Each number is 128 + 24 x the weight over its row's rms, rounded and kept within 0 to 255. Layers, rows and columns count from 0. Numbers have three digits each. The size before them is the row's rms in percent of the matrix's.

# layer 2 attention value, 384x256, rms 0.0357, rows 249-255, columns 64-127
137:119116104121135132168134127127119115115170163168136117146118135132109163140109129155117125112087139133108105115126091133122141170109156191150110150098167110162109106154147079100113134160096127
131:139141157167180111171164132136090172099112089120184127129129110105142107120143094179140119148115122119161089148121151135139114131110125114144106137131138111123097087144115130113127140164155125
136:140124106140114123131112140145142168120134124145146147101176142108105126177112172109084123160087129080123171107151149141140086122131120108135137112117085162117163163132148140119147108120139133
148:159086086109107106112146149105182115138123182116118056100099157163124129143119155152129128107120165120115106148097107112106095141145134136168129140116173097107134115144132158114087151127106163
130:107134140145129101155117125086147145107110119128144103133121119116151105086149158156101133135120145130150114167122095129117145149133135118135134146152100124095121152114114153113143128083118156
126:176131100149136105152151100133155110112136115111147125138115084127123136148065068064159141111144108112164096122114174133118186148148112142148120092128106107150124134132120140100069108124097137
127:131089126115172143098175141081107155147109109113098101124125144147134169139101145146159135141102092115144185083146147152124135100168115107081155137127140172095102137106149131112103109127092159
# layer 2 attention output (transposed), 384x256, rms 0.0444, rows 249-255, columns 64-127
122:162119168163137104114107133139130128142119095094153154123174099119139067152121142131132110142152111134114127149123182151131157113155159056074126153152120121114134128117128139108122137116164123
115:097108071122098125112075117149154125127154132133122143148104127136167166106121142108123114125160151146148140119098125150126137132154139163122199124099092131145159186085114092114151112091131143
119:119102160143101113127108102153120097136125130130102099141097125135109120093145076146124117104109124191104117121099103154137156159102142154094144139169134139123084130113119141149082135113097128
123:095139148130156157173106126121077107113101112168134163154157115110134158127149110126121118125125119095147132166164127131132131114124089140096125107131096105112124160109092124151139130140151103
118:170101140124115167142123154149151091140155137138101132115118162130155128113133124073174097120113105085153165115153175143169093131122130140099105185146120137130114146130151107143127122150117115
113:091161133147112143143116135067125142120155134130132137097113158167147136108156180166009132115136132132118144111133119154161140086158141133138148157126155139110089119118149096113133162112122090
115:115177177166111155092096092198137132123130140112140088136139088091134115107147095134172113143118192150120113154186091138155148132142090116168128128140156088140118140134127115120131095123129115
# layer 2 attention query, 384x256, rms 0.0359, rows 256-270, columns 64-127
100:143161093125111099153148115116076155109140163091088108145156141129114090128110106097140111095098134125107158158109140155142135148109092156168122105130098164161123163136100118131106084157114099
090:149111115141087096106112142154134120151170105166122115126084157153136152161138094111146138106139079129101142126132115120088112135131180138123175119168104129176149140169128153092200122114110134
101:118099188131142125139185142146122142143136149091136071111152132139161110092074116150162097125155084118089130103107139135158116130160126139108154103121152106152147107116128123143163078091165121
102:113124133143164144141059123121174107126118132129134118126153127188158132121132118101090134124101112143132169115133138111122102140101092112135135120085138133109144115131163129129117129100093132
099:127181113118109132132154153127104153163120151181174140128159096107120131144105160116140139131092118105148121147107095177132105138127134104137089125125151133175137113108158187137134095133126125
098:126127086102125120095124145134129144116091139147118127139163137158123127154127097110122125132162102086159098124089160106115146164100113136128111135107126123107111128122111139084123103126079143
093:132099159152131151146174089101130126156165128122117149160117126104105089138128141147125097127139153152150097152139148122176112149136115115139116161130162126126100124086158143105110082132137065
097:111132121122144123136142113152132134111144152127126160142119134109142143162130107160104146119127110082094144104178111141124128150134150137119140127118119134111133137138121075133071134121141088
107:128121104119118120120116085101153103133135129136176133056165148132166143088128135153110149116132114145117169126143102133137169121129077112104132127106103098120100146150133139107133126163154103
102:094113115087101147119114129077132141087129131110148130157089103161145118154138103120166139105131128137119144090108148206097091136125137091124144071138111127115131101137109163107125135139140118
093:178138181101119143130131143138142130173155130136116126156142090195105123120109119139121113118116138132133127068133146107166139086118137108155145136109127129099136110139138126120157137136112135
099:124064094105103137170146117141160101155109149130124143122096118138114116119114156109106125130126126138154138154121124153135126127137098087165139113125133136175100124143160092107154133167123158
100:126121130144151184115126129148154100112147094121139134099054139136158144158113116155107105116072151162114133115178125125131107107144153160127140080133103137119138109167135118163112106089120125
101:094142158120150116089139132185164138109131103134115142134144115119126141099111161150127152149116129115117123131138159134133125169159162062139105145125149089117090130109113060151133118152119079
107:139100144136069132142143092096128093122132139127156123146136121135152127156131125139160111128156074143127113131116157152158141130178137115103120127151123056183116138144081112145109110142105086
# layer 2 attention key, 384x256, rms 0.0359, rows 256-269, columns 64-127
091:204118109161123088152128116129136171146141162146125107103121113109105140138158130074138060118109165099143138107124133124121070127113134150069127115146170144119144123160129161192138161147124110
096:085081149158154132126092149132113171131157124157119134125104151119093097111143120144131090165157096154107061117128116103124112110106145184110108070115143109141158140162136149137129104122150122
095:133086152142145156125169111157099171131078118120115112126209110152133075093122125126162122125152121136121111089125152168135145132157102136081138153137076122143124135176091094155111127139130114
106:112111131142121148119116150115139166151143094168145157124091077140082122110133166153072143133094081142120122086156101110124126150122083099090135128110096124125115114088154194110095148127128112
097:169166117152150091122144100153141144138107153146145173120149149117136148132179083139166125111123149093142147158109171161107129142069141138127169158139121136126142127099165166139155139144135104
100:116142123122106149161093160122105149123117118173112120128123125182051115107097122155110129135133097108167137133139111091112137096121118131135096122125156136129135163117123135122154112132136145
086:136122143122119077138114119133153107175144151109124122086129113102063170119104125103128132138120156130130129139117115113114101146159116120122150171138109132141096110143135097126159113139185111
090:102131130138138106096143132159149136140117142146141108140125145133182120150123151162142128131138111122143104114154112123135088119140131130096165123151158158122104169120139110091115127133117135
103:118131123102121120133133076154165149119123077105106153127129123106138097162120116157107130109137122135106139198187146111138155113145121123130138118141091104101119115151127143142162148127164108
096:094071142142121169134153120097133120143173149126157096134116098143163088143166090102128167187104112129156116111132159125193110129108108126136117132103111134081154123098134090134136121119137121
094:148155134136124128136099126091158110145120140072080095148112152199106104164113171135111151149096108102131118104112132154114134150133122111118149103123142118105121105096111124098123107136137138
100:138100111117130154155095109095165116125105097120142137087121104153104169160127130118100110085111136121072137136111127120151154112124149132151099085078113149140117130134119115150170129123123113
095:091128086128159148146143138094097119085112114127102133114108121109125118112145142134166142126090144122111176132115129151125112093118133138158126113114107151111112106093135155152080107098141134
097:102173084121094141181173118072110099139153119160137161191124136150141067095095127126159103089113117132115149120161118138135134146185149118133130136127170077070103137098137143157141122113135099